Each number is 50 + 10 x the weight over its row's rms, rounded and kept within 0 to 99. Layers, rows and columns count from 0. The size before them is the row's rms in percent of the matrix's.

# layer 8 MLP down (transposed), 256x96, rms 0.26, rows 174-222, columns 48-95
101:47 45 62 39 47 51 51 45 40 67 66 68 44 39 47 59 46 41 71 57 50 62 55 48 31 42 58 51 58 45 52 48 68 45 38 29 63 34 53 51 55 50 33 45 51 57 67 45
096:40 50 58 48 39 55 61 61 52 51 58 47 48 61 66 55 38 72 42 48 50 69 44 61 48 42 49 63 51 42 38 32 69 48 37 45 51 61 46 50 43 51 57 56 74 62 34 31
086:58 63 65 54 52 35 57 41 54 46 45 66 49 42 38 35 52 65 52 43 57 65 48 48 67 60 47 56 49 45 60 55 39 63 41 54 47 33 61 49 41 46 54 55 60 51 49 58
100:42 42 45 29 64 58 49 52 43 73 46 45 40 47 36 49 47 42 34 61 38 39 48 53 48 51 50 39 57 53 56 52 57 43 48 40 44 50 66 37 59 38 54 40 63 35 62 59
099:47 47 36 47 36 50 59 54 56 69 38 60 50 61 61 39 67 50 52 58 44 51 45 57 61 62 58 36 58 61 45 40 47 34 73 54 66 40 51 48 40 48 54 53 33 47 42 48
096:54 43 43 42 51 36 61 48 51 43 47 38 63 38 52 50 57 54 43 50 65 43 59 45 48 53 54 57 59 44 43 74 56 66 35 49 40 37 50 63 53 48 45 47 45 45 54 48
095:55 43 49 72 48 55 53 37 66 50 59 48 65 64 75 44 51 60 60 45 52 50 62 68 43 45 46 61 49 34 53 35 44 56 57 45 52 42 55 40 43 62 50 69 59 45 48 39
109:47 62 55 42 44 57 43 42 66 54 40 46 48 37 41 61 51 61 51 63 62 68 58 57 40 62 49 43 64 65 48 67 40 73 48 40 52 40 42 58 39 38 32 57 42 47 59 47
109:40 46 64 57 50 42 60 35 27 59 45 61 59 70 38 51 58 42 38 46 66 58 40 53 51 54 54 50 47 54 75 41 54 58 53 55 48 54 32 46 58 53 39 47 38 45 46 34
099:56 62 47 53 54 45 56 40 55 40 70 52 42 54 52 37 50 52 45 34 69 65 29 45 64 50 58 67 51 51 68 56 34 52 60 60 59 29 61 32 58 63 55 55 51 42 57 50
092:66 58 48 42 37 57 52 43 47 41 51 48 56 56 53 49 44 59 63 47 42 55 46 42 52 36 53 55 49 50 43 56 47 56 53 46 61 66 66 52 43 36 55 58 67 35 61 29
090:35 50 44 54 38 43 36 68 21 65 25 43 48 53 38 41 60 62 60 39 40 32 39 74 40 51 51 55 66 54 43 39 61 44 50 42 50 60 50 47 49 71 48 47 66 53 53 73
102:62 45 51 44 60 52 64 51 50 60 48 56 54 70 58 63 58 42 37 54 54 46 40 36 34 48 73 45 45 41 61 36 37 45 62 57 36 50 45 45 57 48 25 55 57 45 46 38
115:46 49 56 47 48 33 45 56 37 53 37 45 49 58 49 64 40 47 49 56 24 54 51 44 71 41 57 45 62 41 34 61 51 47 73 38 31 57 52 60 50 41 54 44 58 28 59 64
102:54 48 63 58 45 65 48 44 49 33 47 54 46 51 60 53 25 52 49 44 48 34 37 56 51 50 57 57 54 59 49 65 51 56 33 37 53 44 50 53 35 82 61 55 50 47 54 62
105:58 46 51 65 58 43 31 46 62 49 61 49 56 63 60 46 53 47 50 53 48 45 45 48 52 48 55 24 57 44 54 63 53 57 63 42 32 47 51 37 66 56 60 52 77 50 49 57
091:43 58 46 60 52 56 69 41 55 68 57 47 44 47 56 48 55 36 48 69 35 56 43 52 55 63 57 43 42 47 50 40 56 48 39 47 42 56 43 53 34 58 51 46 69 45 41 50
104:57 52 55 37 62 52 38 52 63 54 64 48 41 55 38 49 52 61 57 49 39 45 56 57 33 72 45 52 56 40 37 63 40 61 47 39 65 50 31 60 62 50 51 52 54 40 52 50
116:67 48 50 56 68 38 36 43 62 32 50 50 45 62 40 45 31 64 72 59 54 47 38 49 49 37 47 44 43 48 22 52 46 42 45 57 46 47 38 43 61 50 50 46 56 36 54 69
098:42 48 62 49 55 41 56 47 29 42 47 42 41 46 52 56 52 40 39 44 32 45 34 45 62 52 66 63 68 52 61 50 53 49 52 64 38 40 62 67 49 57 63 47 42 30 75 58
106:41 54 45 39 61 56 35 44 43 47 64 63 39 21 58 52 41 47 36 59 49 52 45 58 53 58 58 41 55 44 59 47 56 44 43 62 58 45 42 62 64 46 44 51 26 29 54 55
106:40 42 51 42 46 56 59 45 57 37 42 47 63 60 40 52 47 55 71 67 32 39 48 54 53 41 59 49 58 47 44 46 41 55 56 49 50 36 52 34 44 57 58 53 78 36 57 46
105:44 50 61 52 49 37 58 46 36 61 63 48 43 51 29 57 50 58 52 59 46 55 60 44 44 69 33 45 56 48 42 69 63 46 44 51 55 61 38 46 30 36 61 52 59 60 47 52
099:44 57 55 49 62 36 61 26 53 50 52 53 60 51 50 55 52 72 62 44 55 61 69 56 57 43 59 48 56 56 34 78 35 52 47 49 45 40 60 39 50 58 56 68 37 54 46 61
109:47 48 41 47 65 52 52 62 50 35 44 50 47 53 50 42 63 61 56 54 40 54 66 52 50 51 56 48 54 45 57 76 56 32 47 70 25 23 36 58 71 25 61 57 53 53 49 43
097:50 33 63 46 62 47 72 39 56 41 46 61 57 42 46 60 64 40 49 44 46 58 67 51 52 54 54 62 37 49 47 53 38 40 50 35 56 38 54 64 55 56 61 66 44 45 67 36
097:51 51 54 41 53 47 42 42 53 57 49 56 40 18 35 56 53 52 65 45 30 63 58 34 43 51 61 54 56 42 53 60 53 52 23 50 55 21 57 52 41 49 46 45 63 51 53 60
097:37 65 60 49 54 40 50 61 46 48 64 52 56 53 39 48 39 59 44 36 47 51 63 70 47 32 74 63 56 62 60 51 51 59 35 54 60 60 48 45 32 62 43 41 41 50 56 75
095:53 50 61 49 47 53 51 46 55 44 41 33 33 46 49 64 55 43 54 62 46 41 48 48 37 56 45 40 48 47 47 34 75 61 57 56 58 25 59 50 39 42 57 62 58 69 55 70
098:23 59 34 46 47 51 42 40 35 43 52 62 56 41 50 52 69 49 43 46 65 50 46 46 52 47 47 56 56 33 59 65 57 55 57 72 55 50 53 63 39 56 55 64 45 48 43 61
099:78 41 48 51 50 44 41 52 54 48 33 47 30 67 36 69 57 62 46 47 51 42 63 52 45 55 53 29 39 62 56 57 39 48 55 32 56 45 58 64 58 51 65 42 34 54 51 57
096:33 63 37 61 44 48 50 52 47 63 37 58 69 28 52 43 60 53 45 37 51 58 26 50 64 33 51 61 61 43 62 55 42 46 49 39 56 62 50 55 47 56 38 58 34 58 39 41
098:46 48 44 56 38 57 56 48 55 51 45 36 42 42 53 36 38 40 51 50 43 62 56 39 50 62 67 53 49 63 53 41 54 34 56 46 47 14 49 37 62 54 48 43 47 51 35 57
113:49 47 29 51 48 52 28 44 50 62 46 54 54 58 41 51 60 42 55 48 56 53 65 65 43 55 34 50 29 53 43 74 62 49 55 51 53 35 37 67 44 37 48 40 37 56 56 46
086:54 51 56 54 58 46 42 47 43 42 52 37 31 52 61 70 40 62 45 46 37 51 38 52 42 30 56 55 71 38 58 61 51 63 75 27 58 23 37 57 51 55 50 45 34 59 49 52
098:52 51 47 52 32 54 60 16 50 49 50 38 54 47 51 60 49 39 74 38 43 47 52 43 37 51 40 55 34 57 43 62 58 38 61 51 44 47 52 49 45 55 44 56 75 50 45 52
092:31 46 38 58 61 40 54 47 66 41 51 48 55 55 45 46 61 57 71 53 41 39 58 66 49 32 49 47 47 62 57 40 65 29 55 44 64 66 58 47 53 38 57 68 76 57 36 54
099:49 60 55 47 52 57 51 48 34 48 46 53 55 63 61 43 73 31 35 67 46 40 44 54 45 49 47 38 57 44 41 48 51 54 53 26 63 51 39 50 48 44 56 54 52 49 32 51
093:50 42 68 47 43 53 47 39 53 27 49 57 54 52 46 49 58 63 51 49 55 41 60 65 59 37 56 37 50 53 64 50 54 39 51 66 39 49 57 58 53 47 44 46 47 47 47 41
092:57 53 43 34 50 39 54 42 48 57 39 49 46 57 52 55 56 31 51 49 42 67 66 60 46 65 61 48 50 43 59 38 59 36 61 24 53 56 49 55 47 46 30 58 68 53 46 64
098:60 55 37 42 50 46 41 41 52 47 67 46 44 57 66 56 55 55 55 66 53 42 45 45 47 22 47 53 52 50 33 56 44 42 40 41 46 35 33 58 39 54 53 47 45 67 47 65
094:67 44 51 54 53 46 57 59 45 47 46 56 42 40 58 14 37 57 38 61 57 42 69 44 69 60 61 35 43 50 54 53 44 61 44 45 44 48 45 41 48 52 64 56 45 54 25 48
098:59 56 53 62 56 35 61 42 44 44 22 59 67 37 39 63 35 60 63 37 40 60 72 30 44 58 57 63 52 39 55 60 39 55 39 43 51 55 41 55 59 37 31 55 64 47 41 29
101:57 53 46 45 32 75 52 45 36 59 62 55 52 66 61 54 47 51 35 65 56 46 56 41 46 54 46 35 51 50 35 68 40 70 53 45 63 50 34 48 46 70 54 77 30 53 48 49
100:28 46 48 62 66 46 49 45 41 41 52 60 60 49 46 42 46 51 59 56 40 50 37 55 45 55 53 47 33 53 46 62 56 62 39 35 41 43 26 57 61 56 46 44 50 50 46 59
096:55 56 30 44 67 50 45 39 42 37 47 45 38 54 49 52 46 57 46 54 59 66 70 41 60 38 44 53 47 70 53 62 30 51 62 46 52 53 37 46 64 43 50 53 36 35 50 48
105:63 44 45 56 42 57 43 44 55 43 53 57 53 65 46 63 63 44 40 63 48 42 36 52 50 76 42 73 46 47 54 32 59 69 57 54 74 46 76 44 46 54 51 50 54 52 31 56
089:39 54 54 44 38 53 59 44 46 43 43 56 43 41 50 59 54 46 29 56 39 59 33 49 65 55 59 52 48 45 62 33 55 40 53 55 51 67 50 53 37 43 52 44 74 50 41 30
104:58 44 50 41 55 56 51 40 43 44 31 52 53 43 50 50 41 65 38 52 53 42 45 36 43 48 65 42 52 34 62 50 41 49 54 56 50 45 42 53 74 54 62 61 51 49 55 56
# layer 8 MLP gate, 256x96, rms 0.284, rows 175-222, columns 48-95
096:51 58 61 34 40 63 44 40 49 42 48 62 52 35 50 73 56 67 50 46 60 55 45 55 54 61 51 41 54 54 47 31 44 55 39 48 64 46 50 57 61 74 64 47 42 34 36 67
096:44 42 35 56 51 65 46 57 49 61 37 41 48 56 50 47 51 43 61 76 46 41 63 56 32 47 49 50 46 42 56 48 46 32 52 49 58 51 27 67 40 48 41 52 40 53 47 49
109:47 54 43 34 57 56 44 49 61 62 38 56 57 48 55 49 54 39 53 43 56 61 42 36 58 54 51 63 52 42 48 28 44 26 63 59 48 51 39 38 58 57 39 32 57 44 38 74
100:54 58 24 55 66 60 56 58 54 50 23 56 46 66 47 52 48 52 67 54 49 57 49 39 63 43 35 43 52 42 66 56 46 44 38 55 45 67 59 49 66 33 47 67 64 40 47 59
095:44 48 49 46 25 38 45 39 59 42 63 48 62 46 32 58 49 57 47 56 45 48 65 46 35 55 59 43 57 49 55 59 68 60 66 64 46 49 58 48 33 62 49 69 48 48 56 44
100:58 38 47 58 52 38 51 35 58 42 52 50 59 53 53 52 58 43 51 59 39 50 60 61 48 55 45 43 38 49 45 45 30 54 50 46 75 63 52 45 45 59 47 47 49 49 41 58
099:55 59 50 47 47 42 56 39 50 47 46 65 68 58 23 44 54 56 61 63 53 61 52 51 46 53 69 55 67 52 64 39 64 44 65 44 60 64 56 46 51 37 51 54 58 61 33 47
110:47 61 18 64 44 69 41 45 48 41 61 42 48 43 37 47 49 50 54 42 57 54 58 73 41 64 52 52 47 37 52 39 51 53 47 35 54 64 31 36 40 54 59 68 64 51 64 54
094:36 49 36 53 46 37 50 51 64 65 51 56 42 53 30 39 43 47 43 67 66 50 60 45 49 37 66 57 40 61 44 45 58 60 41 55 49 67 30 54 62 42 42 49 66 45 37 48
093:42 63 39 55 30 48 59 41 70 48 35 45 50 49 59 45 55 73 63 45 56 60 46 60 44 47 56 61 63 57 53 49 53 56 57 72 46 59 65 54 66 49 46 65 45 50 51 48
094:34 64 46 48 47 44 66 51 48 47 56 71 71 54 55 43 43 47 53 58 54 55 47 47 60 49 57 47 73 45 58 34 61 35 44 50 69 52 54 36 48 53 55 45 44 50 41 52
102:47 63 43 55 44 29 59 33 65 46 51 65 54 63 53 44 53 46 50 46 46 37 74 39 50 22 69 51 35 29 44 40 31 52 57 40 47 58 40 37 42 46 56 49 41 59 53 65
108:52 49 54 62 52 63 72 52 63 37 42 29 52 57 50 47 45 59 49 55 51 64 52 56 56 37 43 71 47 52 57 44 43 52 40 55 30 55 46 29 51 48 44 61 54 59 68 47
112:52 62 48 53 41 31 31 65 64 46 51 48 59 46 55 48 61 46 74 44 35 55 57 50 53 59 41 53 73 52 41 41 69 38 63 59 58 52 57 40 62 63 46 63 35 42 51 59
109:52 52 44 48 58 37 33 46 56 49 73 75 43 59 36 49 43 35 36 44 53 43 59 28 63 61 58 55 37 54 56 56 61 39 52 45 46 53 40 68 50 48 38 46 51 48 24 28
099:51 50 51 40 54 50 42 41 56 42 51 52 41 55 51 52 48 50 65 37 44 43 53 38 45 49 46 26 38 55 49 35 68 61 53 53 73 54 57 33 39 51 54 57 42 42 44 26
099:64 64 44 48 44 34 40 61 57 62 44 37 54 60 44 42 43 67 42 53 51 44 59 68 43 68 69 54 60 44 46 36 48 47 36 54 46 53 45 45 65 64 39 49 48 56 46 59
120:36 57 41 59 43 50 50 48 57 52 54 48 45 56 67 47 68 49 48 51 37 43 48 61 66 48 57 41 49 29 44 55 60 37 49 49 47 61 59 53 61 62 49 45 54 33 64 49
099:54 60 48 56 33 57 31 59 45 43 77 64 40 42 28 66 47 53 62 46 57 57 44 47 54 61 58 41 40 49 33 41 51 54 47 52 44 49 58 43 63 43 53 47 71 52 59 47
101:64 53 53 41 35 61 36 47 63 37 70 47 32 49 53 44 39 59 46 44 47 58 55 35 32 49 55 70 39 47 46 48 62 48 58 54 49 55 48 62 35 43 67 52 49 40 42 54
094:54 32 44 45 54 50 35 60 55 53 34 32 48 45 51 47 43 51 37 62 24 51 38 54 50 55 58 51 43 41 53 53 53 48 50 46 33 55 38 45 52 47 49 62 63 41 35 31
106:54 52 42 51 47 68 41 45 69 32 52 44 61 51 41 50 46 60 58 68 26 50 60 56 63 37 40 47 48 57 59 45 30 54 53 38 53 57 61 46 40 54 23 56 46 38 64 38
107:60 60 42 49 42 61 82 48 48 58 65 50 70 57 32 65 64 68 43 53 48 58 42 61 71 48 70 60 66 53 47 43 52 52 50 46 47 51 40 50 53 43 56 73 54 40 44 53
107:69 66 41 43 62 57 43 37 51 48 56 71 46 56 32 49 61 39 47 45 61 45 36 50 45 58 49 48 39 44 31 31 62 56 60 47 50 68 44 30 57 56 59 61 68 45 39 47
096:41 59 27 54 53 52 57 29 59 55 41 22 47 43 50 55 51 43 50 55 37 41 76 44 55 53 57 61 32 52 44 51 34 54 27 44 49 54 54 27 58 46 36 46 46 41 55 47
097:46 57 43 51 57 33 33 37 57 45 39 66 43 31 60 63 46 53 39 47 39 57 56 77 62 47 56 37 36 49 52 32 24 52 51 64 52 42 53 48 66 45 47 66 62 39 67 47
110:68 55 71 35 45 61 46 46 57 53 58 50 49 62 63 51 31 59 48 53 55 48 54 34 57 64 53 31 38 54 46 38 56 45 61 53 51 38 26 52 58 67 43 40 55 69 55 56
098:43 49 63 38 54 53 52 41 49 40 56 50 44 46 71 45 40 42 69 41 59 46 49 63 62 56 31 43 63 41 65 41 47 41 60 69 46 57 41 60 58 57 45 70 67 52 60 45
099:57 57 39 50 41 63 47 45 64 53 45 39 65 44 35 49 51 63 62 45 36 44 42 49 40 65 63 58 46 56 47 45 68 34 65 50 56 57 54 48 57 40 52 67 64 61 41 42
100:50 50 68 34 36 59 56 58 65 45 62 39 55 40 67 50 31 47 42 54 56 60 59 44 49 46 44 61 57 41 50 77 49 55 41 56 31 61 32 32 62 53 43 54 48 68 54 39
094:50 61 66 50 57 60 30 61 54 43 47 48 41 48 32 57 57 36 44 57 40 44 58 51 56 46 41 53 50 47 55 54 50 54 37 43 42 50 46 54 63 64 66 50 47 49 54 53
103:58 67 35 43 32 32 53 52 62 35 48 42 64 59 57 47 47 40 50 41 42 50 43 51 40 43 46 28 24 60 52 47 45 48 27 49 54 56 45 33 52 47 57 50 45 58 43 40
102:59 48 31 73 69 56 39 50 66 40 41 45 65 63 51 52 57 56 41 67 57 51 51 44 53 34 58 42 52 51 53 55 49 80 42 51 53 71 43 62 54 65 46 42 57 56 36 56
095:44 51 49 39 67 49 48 44 48 33 65 54 49 58 43 66 54 52 52 34 51 59 48 39 58 43 40 26 51 58 60 52 65 60 56 41 46 52 38 63 40 46 24 54 67 60 55 54
099:50 61 48 50 33 38 35 41 56 48 48 41 37 60 49 69 57 64 61 53 34 54 56 64 51 57 39 49 71 39 59 34 60 54 40 62 44 60 55 47 55 46 53 54 36 56 48 41
104:48 59 47 65 78 45 44 32 56 45 36 53 61 51 43 69 52 51 75 41 36 42 67 44 69 57 33 46 53 53 71 49 44 62 48 43 59 44 51 47 62 57 47 64 51 48 62 67
102:53 46 40 67 49 70 41 40 49 50 61 68 47 59 62 45 75 36 36 40 39 52 46 57 66 75 50 49 53 39 62 35 48 56 47 34 42 48 43 50 60 59 61 65 55 37 59 62
100:51 76 51 47 42 52 47 49 58 64 49 50 35 57 49 50 64 44 32 52 45 42 56 48 45 67 49 37 46 54 45 56 47 51 53 53 68 54 53 45 42 57 49 58 55 35 47 48
092:41 47 42 65 50 40 44 50 62 51 45 43 41 38 79 40 67 53 43 57 41 46 41 54 55 61 59 37 43 55 52 47 55 53 48 40 61 34 33 42 55 56 61 63 35 38 53 45
100:61 48 50 35 66 45 46 42 47 57 39 34 72 62 62 56 47 57 54 43 52 31 44 63 56 68 60 55 36 40 63 48 40 28 54 70 39 48 38 38 50 53 44 44 42 39 51 46
088:62 55 29 49 57 41 74 37 52 51 66 64 62 52 37 49 58 45 40 59 61 44 52 50 49 50 57 50 47 35 51 40 57 43 57 37 70 57 53 34 63 50 59 51 69 62 59 53
104:59 29 46 58 43 56 54 47 63 45 51 50 57 40 52 50 48 42 52 62 63 58 56 35 28 48 58 49 50 49 49 39 40 45 66 47 34 55 53 37 22 52 60 57 56 58 57 64
103:41 53 46 47 46 45 44 48 42 55 67 53 64 58 44 53 50 58 56 37 68 59 40 48 64 46 63 49 72 49 56 34 69 41 49 54 48 57 48 34 48 57 64 66 64 49 42 58
104:60 47 41 65 35 27 31 47 48 35 50 30 40 52 34 63 40 51 63 30 48 51 47 55 67 46 36 49 63 24 42 50 56 43 55 43 46 60 32 58 54 58 47 43 44 50 48 53
097:45 48 51 43 43 59 42 55 53 55 53 47 59 52 42 52 51 32 47 60 48 45 69 29 48 61 63 55 63 57 56 33 33 41 58 41 51 59 59 68 60 64 47 39 63 63 49 39
102:54 41 52 47 52 51 42 44 52 35 40 46 69 53 23 65 40 60 66 43 51 64 52 46 44 50 38 44 55 43 45 55 32 69 49 59 50 48 37 40 63 54 48 59 43 58 64 60
089:61 48 58 43 29 28 56 36 63 51 53 54 59 45 48 50 45 40 51 51 54 43 45 50 61 56 46 42 42 43 46 56 30 46 47 69 53 39 44 48 46 54 54 43 34 52 56 66
101:44 46 57 52 63 39 49 54 54 34 41 57 55 49 49 52 59 46 50 64 42 53 55 42 63 40 58 44 47 51 51 44 60 33 39 52 55 50 59 53 61 54 63 62 56 60 40 68
# layer 8 MLP up, 256x96, rms 0.267, rows 175-222, columns 48-95
092:47 40 58 54 36 35 59 50 51 41 59 44 57 55 34 54 41 46 45 63 51 53 42 54 46 53 51 49 63 60 48 44 70 54 71 49 50 50 60 51 60 48 57 45 41 47 47 36
098:52 43 63 50 39 57 44 42 42 51 54 49 62 38 52 61 43 59 63 61 32 30 52 47 61 46 52 43 40 56 43 62 65 32 55 53 48 41 18 56 41 35 47 54 50 57 37 57
099:56 56 58 52 29 55 55 44 45 52 53 59 42 61 61 52 58 56 45 44 40 34 43 53 53 51 48 59 54 40 37 60 59 58 37 66 55 46 59 73 61 49 59 43 44 51 48 52
094:56 54 46 51 32 45 51 43 60 65 48 45 44 56 59 63 47 39 59 56 31 43 48 38 66 60 43 56 63 38 33 55 17 55 45 43 47 50 42 49 53 53 46 39 40 47 39 47
098:38 45 42 42 53 48 43 44 57 50 33 52 41 40 44 36 63 49 57 45 57 59 52 44 37 54 53 48 62 38 42 50 61 55 32 62 59 46 61 40 53 34 60 30 41 40 27 51
100:56 52 40 47 37 60 47 57 48 51 53 41 44 42 52 45 49 51 38 44 45 60 33 46 58 46 62 68 47 51 49 37 36 57 50 36 57 54 40 46 66 38 52 52 62 44 34 38
098:56 64 46 47 66 62 72 57 54 49 49 43 43 36 51 56 52 68 51 45 49 30 29 53 48 63 56 66 67 51 49 51 58 65 46 47 46 50 46 34 48 59 36 65 44 29 42 49
111:48 52 54 41 37 60 50 49 38 52 57 59 40 69 51 45 52 50 43 35 47 60 26 39 59 45 60 40 49 61 60 76 56 62 58 48 51 56 31 61 42 44 49 61 68 46 57 45
097:56 67 42 53 39 49 28 49 61 51 44 57 47 63 41 49 37 63 48 52 80 42 67 57 56 24 47 65 48 53 52 44 43 54 56 66 54 51 33 54 57 54 51 41 39 46 64 57
094:51 52 52 58 63 60 39 31 30 53 37 34 62 62 71 52 55 63 78 54 55 56 52 36 48 62 31 65 51 57 54 34 37 49 50 57 53 58 45 58 46 50 41 65 59 48 27 61
091:38 52 39 62 56 68 55 60 50 55 64 60 40 50 45 63 42 49 54 30 38 46 77 58 40 50 44 44 24 46 55 56 49 45 62 41 51 62 48 51 32 56 54 48 40 48 52 50
099:47 63 48 79 57 60 56 46 49 38 36 43 41 63 65 48 50 57 43 66 49 52 42 51 42 59 53 58 64 56 33 33 43 65 45 55 51 56 50 55 42 55 58 50 45 50 45 45
110:56 63 62 42 44 54 48 53 51 45 60 47 49 46 48 48 30 45 49 44 44 38 52 47 50 48 33 46 25 42 33 57 40 55 37 43 36 51 48 43 37 63 60 57 27 65 44 49
109:55 56 50 49 50 63 56 59 48 42 64 58 62 49 64 68 36 46 60 60 35 37 51 60 56 42 72 46 28 41 39 40 37 39 51 54 70 35 43 50 57 59 62 51 53 47 43 35
102:39 49 49 43 43 64 34 45 42 69 68 48 35 69 46 63 64 63 35 48 62 33 34 46 50 44 57 64 42 59 37 56 42 59 54 42 61 61 49 49 59 64 48 55 47 42 53 57
100:64 56 39 53 64 52 51 54 47 35 58 42 43 81 37 57 57 46 47 52 39 52 64 46 48 64 50 64 62 62 45 50 50 23 40 50 60 36 51 61 55 48 43 56 62 71 41 39
103:65 36 56 56 48 56 48 58 55 35 34 70 52 51 59 62 66 46 41 44 61 54 42 55 52 62 53 50 48 58 49 58 42 61 54 52 37 38 64 27 49 48 53 48 66 39 69 60
100:52 56 46 49 52 56 36 54 52 35 77 46 40 61 60 45 49 34 62 61 44 25 56 47 34 41 50 40 45 53 32 52 61 51 53 49 30 47 41 46 44 49 44 44 59 57 49 64
099:48 43 53 44 56 45 39 34 65 41 45 53 47 57 48 51 41 47 51 45 68 56 51 61 25 61 34 40 56 42 64 47 52 53 58 59 40 41 34 61 46 27 34 45 59 49 40 35
095:60 58 59 58 33 35 55 48 45 48 49 39 65 58 47 41 45 63 71 48 38 59 67 39 40 48 43 59 52 49 67 60 47 37 42 58 50 43 39 37 35 27 42 63 72 56 57 47
103:52 52 45 65 52 43 54 71 62 44 45 40 33 43 46 51 67 59 49 50 54 35 60 54 35 59 62 51 35 26 49 55 60 40 46 52 39 61 39 53 59 47 51 53 56 57 63 51
114:49 44 60 54 44 56 41 50 56 42 59 51 24 53 52 49 36 56 59 52 43 44 61 59 51 60 38 47 55 84 36 43 44 60 62 48 50 63 68 50 54 27 41 49 39 45 30 30
104:53 41 39 39 47 43 56 46 48 24 60 50 50 31 56 56 42 52 53 52 58 50 82 37 59 36 54 48 56 41 56 23 47 40 45 53 62 59 51 54 56 40 54 45 54 74 46 66
116:43 62 41 45 59 47 59 56 40 37 49 45 43 44 57 50 43 41 43 64 58 62 72 30 58 37 53 57 47 40 42 31 25 39 41 50 47 63 54 54 53 60 44 43 33 43 68 73
105:46 55 43 55 44 52 38 55 47 44 47 54 54 41 47 64 49 41 65 34 64 53 49 49 57 44 67 62 58 36 55 62 49 50 57 18 40 34 47 44 43 41 48 44 60 67 69 59
097:56 76 51 59 56 53 35 50 56 35 56 49 53 60 49 77 43 63 59 40 55 58 65 51 44 44 55 64 49 35 51 36 37 40 56 50 41 52 54 74 56 46 23 59 47 42 50 56
105:46 27 35 59 42 49 54 45 52 46 49 45 51 47 57 58 56 36 38 63 39 64 45 51 58 75 48 38 59 24 67 54 40 41 68 43 50 44 39 56 61 44 51 74 47 52 28 35
097:60 34 53 47 54 57 49 46 57 50 53 56 50 50 61 51 60 22 44 51 38 33 46 66 57 36 66 41 52 71 36 64 42 39 45 56 50 43 57 51 50 65 55 47 30 54 61 39
100:57 43 54 52 48 57 53 62 56 52 50 46 43 53 31 48 66 75 57 69 27 57 53 42 35 53 56 44 51 56 33 42 35 39 63 42 43 56 45 58 45 42 50 60 50 49 37 50
109:36 48 43 57 43 52 61 44 60 59 74 44 57 50 45 34 46 37 56 58 68 49 46 48 69 50 63 66 67 31 46 42 45 59 58 58 39 51 47 56 37 50 70 57 59 50 59 47
091:42 67 49 45 50 49 56 58 39 48 57 59 64 46 57 46 54 52 51 46 60 64 38 61 45 28 70 50 73 68 66 49 56 53 55 41 46 69 59 42 45 41 42 63 61 35 37 44
095:52 63 58 61 31 52 49 61 61 46 40 46 50 54 55 49 36 48 54 44 44 55 63 68 49 41 37 49 54 51 36 65 44 43 44 47 54 44 47 59 66 43 63 58 50 34 68 35
106:50 53 56 62 55 54 54 52 67 48 37 50 70 56 28 35 69 49 69 60 50 51 36 48 50 48 54 53 63 39 53 50 48 61 30 49 57 52 45 68 54 43 42 33 57 42 32 51
106:69 70 28 40 37 44 59 40 37 61 61 53 53 48 39 52 63 59 45 47 43 54 50 51 45 55 68 33 41 43 51 55 60 54 42 54 63 56 49 53 52 48 59 48 57 43 51 48
093:71 43 41 53 55 56 38 68 61 49 40 51 61 57 45 42 74 47 64 40 55 36 45 55 41 44 34 45 34 43 46 40 64 35 61 57 74 53 63 45 49 53 60 70 57 37 44 55
103:73 46 46 63 48 51 35 37 54 51 54 45 59 54 30 61 27 50 52 56 55 50 58 47 45 46 38 60 55 53 39 49 59 60 68 44 47 45 43 38 40 39 47 49 47 46 45 56
100:57 61 54 36 50 42 54 44 50 58 47 51 57 49 29 24 51 65 63 50 40 49 59 44 44 45 52 46 67 64 36 59 70 60 52 63 56 57 56 53 26 40 38 54 53 42 44 36
098:39 46 45 59 64 49 50 48 47 45 40 46 31 35 51 39 44 56 57 38 58 58 60 49 45 60 48 41 50 50 52 43 29 40 40 44 51 58 56 55 64 65 39 69 38 58 38 53
098:47 36 76 47 44 48 38 48 51 40 54 52 50 45 57 56 50 60 46 62 66 62 57 53 56 50 43 56 63 60 46 61 60 49 49 53 38 59 45 66 32 33 60 58 59 51 67 43
100:61 57 52 60 47 69 39 48 58 71 45 51 48 49 52 75 59 44 45 42 37 41 55 37 47 49 58 53 50 61 44 49 64 74 56 58 49 54 38 32 64 53 38 55 60 34 48 43
094:33 56 44 58 53 48 47 38 53 46 63 53 52 48 67 68 41 63 52 36 59 76 50 36 45 50 45 68 42 37 56 60 70 48 58 66 45 70 37 49 64 66 50 49 68 49 32 65
100:49 65 42 42 51 38 58 63 42 53 49 45 58 60 55 61 67 59 50 41 54 45 57 32 61 45 60 61 62 47 42 44 43 44 49 59 57 26 35 54 50 48 49 48 51 44 54 44
089:56 56 36 50 70 62 47 45 40 50 72 57 57 64 44 57 39 48 50 66 49 62 43 33 64 59 44 42 32 50 59 35 37 50 54 54 55 47 46 32 30 56 63 41 46 43 58 62
101:52 44 72 50 46 49 31 55 53 57 59 50 37 68 59 42 64 67 28 72 44 53 51 48 50 44 68 70 44 62 38 64 51 50 50 51 61 52 47 59 45 41 58 39 55 47 44 37
096:43 67 35 78 43 67 51 66 35 50 53 52 54 64 40 64 44 57 64 49 52 47 62 64 36 43 41 48 51 61 53 46 44 43 50 41 61 53 37 77 52 59 54 33 45 32 37 50
100:47 43 51 47 75 44 54 47 53 54 52 38 54 41 65 52 40 52 43 59 46 77 68 61 56 46 53 32 68 52 68 56 37 57 62 28 50 46 44 47 43 49 61 36 41 53 72 44
102:62 58 63 53 69 49 54 81 48 55 57 42 49 45 57 44 66 47 62 40 45 52 50 36 53 67 57 51 65 63 39 42 35 60 54 49 43 48 61 42 51 51 58 64 49 49 32 41
104:50 45 44 52 46 59 32 49 51 58 46 53 56 54 61 49 64 59 56 51 39 37 48 58 48 55 64 52 57 43 45 35 65 55 53 26 61 47 68 24 65 43 44 51 43 57 66 57